Weights of a small GPT-style language model, trained from scratch on English Wikipedia.
Size: width 128, 3 heads of 64, MLP 512 tanh GELU, vocabulary 1024.
Architecture: LayerNorm before each block, biases, tied embeddings, normalized queries and keys.
Training: a variant of SOAP for these matrices, 367M tokens.
Each number is 50 + 12 x the weight over the matrix's rms, rounded and kept within 0 to 99. Layers, rows and columns count from 0.

# q: layer 4 attention query, 192x128, rms 0.242, rows 0-12, columns 0-127
# k: layer 4 attention key, 192x128, rms 0.207, rows 0-11, columns 0-127
q0:68 26 46 49 66 58 47 54 61 49 36 48 57 65 58 71 48 63 58 51 61 50 36 49 38 54 61 41 51 54 53 40 62 37 35 30 47 53 52 47 46 41 36 41 55 49 69 42 36 41 31 56 71 42 40 56 63 35 45 33 19 60 45 49 49 53 57 58 48 37 40 61 78 58 40 64 54 67 59 59 25 52 78 41 38 62 39 43 21 48 59 36 69 56 53 50 52 36 51 80 38 50 48 45 56 52 82 58 47 63 51 81 41 54 70 56 50 52 51 37 55 56 31 34 42 13 59 53
k0:65 48 62 77 52 49 57 53 43 47 74 52 37 47 72 58 34 50 31 70 69 61 60 73 70 55 48 49 40 38 58 60 40 57 51 53 33 39 58 27 64 41 45 50 70 59 53 27 60 52 31 31 59 66 39 51 44 33 33 25 31 57 47 53 64 58 31 37 56 51 43 61 57 56 47 81 66 46 59 49 61 68 51 50 43 55 57 44 61 51 47 46 60 53 43 47 43 28 64 62 47 71 48 43 78 63 49 64 57 56 53 57 55 60 36 55 51 40 47 40 37 71 64 54 44 46 45 56
q1:43 39 66 39 51 64 50 23 58 49 58 36 35 65 55 65 56 70 68 41 66 77 75 50 52 60 57 60 38 59 75 55 56 41 49 59 23 53 37 62 36 47 51 38 60 54 49 46 58 75 49 36 56 69 69 61 35 56 52 40 33 39 43 50 73 54 29 52 54 37 76 42 40 40 48 55 46 40 60 26 72 59 34 60 37 53 41 53 52 64 76 59 49 67 44 45 35 53 57 32 59 63 74 62 41 40 57 47 56 69 47 54 61 64 67 45 49 60 73 37 31 57 70 43 44 38 53 49
k1:51 40 57 65 48 46 39 63 49 42 66 35 53 62 34 54 47 46 38 49 65 64 38 46 46 49 66 57 47 52 44 60 46 46 53 39 40 46 41 41 52 52 29 51 45 83 46 60 48 56 62 62 46 48 52 62 70 42 65 41 51 49 53 53 56 54 52 31 71 62 53 30 29 41 46 48 58 40 37 33 39 46 38 42 55 48 44 46 61 43 39 71 47 45 54 46 61 53 38 52 59 41 50 35 43 49 48 54 47 60 43 60 53 37 29 49 43 49 52 54 46 56 47 48 21 38 40 57
q2:58 37 54 23 48 35 58 70 39 46 52 46 59 53 26 69 46 53 58 43 51 49 69 21 38 71 52 52 34 57 69 50 63 59 53 77 54 49 45 71 41 34 59 54 27 39 49 46 54 31 57 48 54 52 52 29 37 48 58 50 29 43 63 71 51 34 38 62 48 66 70 64 55 58 57 32 38 57 59 58 60 44 44 44 45 37 51 39 68 50 46 67 51 62 61 67 53 59 64 39 41 73 47 51 50 52 39 49 50 52 67 39 65 75 51 25 53 64 49 79 34 35 64 41 46 56 60 49
k2:71 46 44 64 45 51 49 47 55 51 53 57 32 44 59 52 56 50 35 44 55 59 48 42 47 45 55 52 46 42 49 42 48 48 47 43 56 63 50 39 61 40 37 58 51 49 38 59 38 56 46 66 41 59 50 50 49 55 52 48 61 69 64 70 61 48 63 48 55 78 61 46 56 27 44 66 55 57 54 44 49 64 43 46 45 57 30 46 43 47 47 49 40 57 48 62 55 56 58 71 43 44 55 26 50 52 50 37 48 59 56 70 47 63 54 60 46 44 31 45 54 51 23 44 53 41 48 54
q3:56 49 43 34 45 30 61 29 49 62 59 51 37 61 50 29 79 47 47 28 56 49 55 64 55 53 39 57 19 48 42 50 73 33 33 18 28 40 61 54 46 29 73 64 57 62 39 56 82 41 62 55 47 39 36 49 41 53 57 40 57 39 50 56 45 74 45 49 42 46 59 54 54 64 55 58 55 55 74 53 57 50 43 34 62 50 37 42 50 52 35 50 74 49 63 43 52 23 65 71 29 53 63 67 49 75 49 59 30 38 56 55 38 36 63 47 57 46 49 52 57 47 44 58 45 42 37 31
k3:39 46 59 36 63 51 54 49 35 51 48 25 49 54 50 35 30 55 46 48 49 43 44 35 38 59 28 44 56 52 48 30 54 66 71 46 43 41 48 42 45 49 51 50 47 32 54 40 47 36 49 54 53 40 60 58 44 53 45 63 55 41 56 69 46 27 66 55 29 74 58 60 60 45 58 41 70 30 50 56 44 48 44 66 47 58 32 47 48 52 69 56 63 57 40 59 67 64 36 53 48 53 54 51 60 28 55 48 47 42 51 36 57 50 41 48 32 67 63 64 64 59 61 68 51 43 63 61
q4:57 38 55 57 52 49 44 27 42 48 41 46 67 46 51 38 44 29 59 49 45 47 41 42 43 41 43 40 50 50 58 57 53 30 61 27 54 57 51 37 52 36 58 60 46 37 46 47 35 31 39 54 50 37 61 43 44 57 49 33 51 69 47 72 50 30 46 49 52 44 39 44 80 48 49 36 56 50 48 43 28 50 29 54 65 45 60 53 63 39 62 35 39 33 45 36 59 42 58 58 62 56 47 42 60 44 65 36 45 49 36 47 52 36 56 58 53 53 45 61 44 45 61 51 42 56 33 35
k4:51 58 46 47 40 62 56 47 42 66 51 63 52 63 61 31 55 59 38 45 49 53 50 43 59 65 46 59 53 55 48 36 52 38 61 49 57 48 47 58 55 64 48 53 49 50 57 56 47 53 52 35 45 60 49 62 49 25 60 55 65 47 58 44 44 57 60 46 44 65 50 54 64 54 47 42 63 38 48 60 59 49 48 34 47 36 74 58 48 52 53 56 40 56 41 52 56 71 48 40 50 31 55 63 58 54 42 64 42 47 47 38 49 50 40 48 30 48 59 40 59 48 38 63 62 54 54 45
q5:52 65 52 35 82 57 57 52 48 25 58 41 62 47 56 57 45 16 76 54 47 57 72 83 54 52 50 37 55 59 37 54 42 46 53 54 43 37 60 43 32 58 54 60 46 51 31 48 40 61 57 44 53 61 35 52 61 48 63 59 44 83 52 55 37 38 46 30 51 68 53 47 37 57 36 56 46 39 55 43 63 54 45 54 57 31 44 28 53 45 46 37 40 39 58 73 70 74 49 36 65 35 51 40 36 48 45 45 58 64 45 48 53 70 48 33 51 76 44 56 30 42 50 49 44 42 99 44
k5:73 45 45 58 41 25 49 44 39 80 58 55 72 49 55 73 51 70 58 43 41 60 60 26 45 42 61 42 67 43 71 42 55 40 48 43 51 74 55 60 70 45 48 57 54 59 36 70 20 53 58 49 40 52 62 60 45 60 49 69 56 43 52 55 41 52 54 66 48 76 60 76 61 42 54 66 45 60 72 48 48 59 54 26 52 46 67 48 33 65 48 64 35 62 35 49 57 35 42 76 59 53 58 51 59 57 52 43 32 50 58 56 50 54 55 50 59 37 49 61 56 60 52 65 64 45 67 49
q6:39 52 75 48 38 62 30 27 51 47 65 39 39 36 60 67 41 67 54 56 52 60 57 45 62 42 50 37 61 50 58 21 42 37 45 61 39 39 50 10 60 41 29 50 55 57 38 61 36 58 37 63 57 59 49 66 57 38 22 63 54 65 38 35 51 53 60 58 59 40 42 31 50 42 44 56 65 37 44 41 42 46 63 64 55 66 37 54 48 35 60 44 60 56 53 33 56 34 46 46 63 44 46 35 55 55 49 40 48 60 49 41 35 39 51 65 44 42 50 40 57 59 65 62 59 36 50 46
k6:55 51 54 39 61 29 54 66 48 28 51 50 57 44 39 38 61 56 40 54 44 64 59 58 51 33 38 64 50 44 57 48 56 58 52 33 46 49 54 60 50 55 58 17 59 50 74 54 40 44 49 23 49 47 51 61 59 51 53 46 33 35 44 54 54 49 40 44 61 43 47 46 51 49 36 59 57 47 57 51 55 56 55 51 36 46 52 49 43 54 39 59 57 36 59 39 30 40 42 52 43 68 43 46 37 51 40 61 42 56 40 47 60 30 38 51 29 47 67 29 39 56 49 45 44 63 46 57
q7:77 57 55 11 38 66 63 42 46 53 55 51 67 47 38 43 49 35 49 19 48 35 65 63 34 37 72 49 51 45 71 78 47 30 53 38 62 41 48 75 50 46 56 44 23 53 39 56 31 33 09 27 44 51 54 57 68 42 59 54 54 48 69 56 60 52 45 36 55 50 39 67 71 45 20 19 35 49 64 54 69 67 45 27 46 16 72 50 53 68 50 29 30 38 42 68 27 57 34 41 47 55 43 61 40 59 44 75 33 64 38 52 57 35 30 27 46 58 44 67 35 49 42 49 52 35 70 32
k7:48 32 60 50 40 57 60 61 37 62 64 35 62 68 53 58 40 82 38 68 50 31 43 38 54 50 61 35 56 46 50 62 46 43 54 50 47 55 42 57 55 38 40 39 48 62 64 58 49 36 52 63 59 49 35 48 49 45 41 59 60 59 45 54 64 65 47 51 65 54 69 61 68 49 60 50 63 47 52 46 28 53 49 35 52 38 32 51 58 35 38 47 57 67 45 55 58 79 49 59 23 59 53 48 69 47 71 36 52 49 57 41 41 41 25 59 55 35 51 66 45 72 70 61 37 43 45 43
q8:40 38 81 66 55 75 57 17 52 48 52 45 51 62 86 43 38 39 70 86 52 55 43 52 48 45 66 67 66 60 49 40 35 55 26 45 53 64 45 43 28 54 54 57 74 34 65 44 22 75 55 66 65 60 75 48 31 49 54 52 29 74 53 40 85 45 52 67 44 43 45 32 48 20 62 43 69 43 26 38 43 33 46 78 48 65 44 60 58 57 40 48 74 61 48 40 67 40 54 61 61 43 67 40 64 47 64 40 58 61 45 69 60 32 40 72 52 48 47 42 68 41 32 38 56 61 29 60
k8:36 57 41 58 58 43 43 49 28 54 55 62 44 43 39 50 71 54 48 44 78 63 49 62 59 53 70 46 55 55 45 57 48 60 67 44 43 60 40 35 55 53 45 38 37 67 38 62 54 52 65 43 37 56 39 45 77 39 57 43 50 47 45 47 44 70 49 52 58 50 52 49 35 53 42 49 43 49 53 55 68 62 48 43 56 47 66 43 59 62 57 55 56 38 53 43 40 62 53 18 53 53 50 54 29 54 55 39 69 44 46 42 42 55 46 66 53 45 48 42 52 49 56 61 60 53 58 68
q9:52 57 40 52 68 60 51 64 60 60 42 53 27 40 28 52 62 50 51 33 55 64 60 58 49 28 41 46 50 65 61 65 67 49 39 54 34 63 40 50 38 42 48 63 49 53 45 56 59 77 55 35 38 52 41 61 57 42 78 48 62 51 53 49 80 77 55 55 53 56 48 35 13 61 58 58 14 40 53 45 55 64 54 40 45 30 40 37 37 35 49 72 58 13 56 60 34 71 59 35 71 43 56 74 21 59 43 51 52 44 34 64 56 36 36 42 52 52 59 46 47 67 36 60 66 24 45 52
k9:44 45 43 40 48 50 45 45 56 50 60 39 73 62 62 48 37 63 39 64 52 40 39 40 54 56 50 47 46 62 37 56 35 32 36 49 54 44 62 56 37 49 53 34 41 37 69 39 36 38 46 49 66 44 54 41 56 54 50 50 27 39 36 36 34 34 47 48 52 19 62 45 39 40 71 38 59 37 40 58 33 37 59 28 37 45 37 54 48 57 38 48 59 67 51 55 48 61 26 52 38 51 52 63 40 34 33 50 41 39 41 50 54 59 61 45 52 51 57 60 41 48 54 46 36 52 63 45
q10:35 65 47 66 46 47 62 61 47 41 49 62 43 54 74 46 49 44 48 49 35 69 20 55 46 18 47 52 48 55 53 54 46 58 35 32 65 45 67 53 40 44 47 49 50 56 41 54 28 64 45 44 74 46 76 64 46 45 53 46 73 37 33 51 46 49 66 54 72 43 50 62 40 32 44 45 49 49 25 46 44 44 25 51 62 49 67 58 71 55 57 59 53 51 48 43 48 60 62 35 77 64 59 53 70 43 35 46 48 51 23 32 65 59 66 56 58 77 48 54 45 72 40 49 68 69 43 47
k10:57 44 41 32 54 54 60 41 42 41 35 52 53 49 63 51 72 40 35 46 69 29 59 29 32 49 49 49 48 66 58 57 63 53 55 53 56 62 47 72 33 60 54 71 32 56 60 49 68 49 53 53 64 49 61 47 61 51 67 43 52 45 68 41 59 42 55 64 41 32 42 44 51 54 55 40 61 59 41 60 40 49 69 69 56 30 54 52 47 67 61 62 46 57 54 44 62 55 50 39 52 42 53 70 31 37 54 56 43 41 70 44 61 39 43 58 57 67 50 55 47 26 61 57 40 50 56 53
q11:34 54 33 41 52 44 55 48 78 32 49 42 58 55 36 56 60 50 57 42 55 43 39 38 55 52 45 56 26 38 48 40 44 46 38 38 41 51 56 71 64 43 47 42 47 50 49 50 58 60 45 42 18 28 21 41 32 39 47 49 39 41 44 44 58 65 10 67 55 61 47 59 34 66 49 34 35 27 60 59 56 35 65 27 39 46 37 62 30 54 65 63 44 41 41 53 32 50 45 44 16 61 32 74 66 77 65 57 40 43 61 49 60 44 53 44 61 29 32 41 43 24 65 64 49 32 44 48
k11:52 43 56 45 37 62 47 52 51 51 61 45 55 56 63 40 52 55 39 76 61 44 44 42 66 44 62 51 46 46 56 68 38 51 49 43 42 56 49 53 50 44 76 60 63 37 47 49 54 45 44 41 43 49 58 47 54 54 53 32 56 44 64 49 68 39 69 51 51 57 47 56 54 50 60 30 64 53 48 50 60 41 37 51 37 52 41 37 44 47 42 41 73 58 46 64 56 53 51 45 46 40 50 68 46 42 38 62 49 57 38 39 46 54 44 38 54 53 52 63 74 48 40 51 56 46 52 46
q12:37 50 40 52 40 33 65 57 44 24 41 66 53 25 63 71 48 44 70 72 41 30 47 47 44 55 48 35 38 52 43 40 45 64 65 39 97 48 57 53 56 51 39 38 60 38 62 39 43 68 49 45 44 56 60 25 44 55 37 70 54 48 53 32 63 45 36 46 61 47 40 64 43 47 55 44 53 41 38 64 34 52 44 39 57 47 53 46 57 56 47 41 45 50 35 51 62 44 40 43 56 43 25 44 37 50 46 68 42 58 59 31 38 49 55 43 46 33 26 47 60 54 59 34 72 48 48 39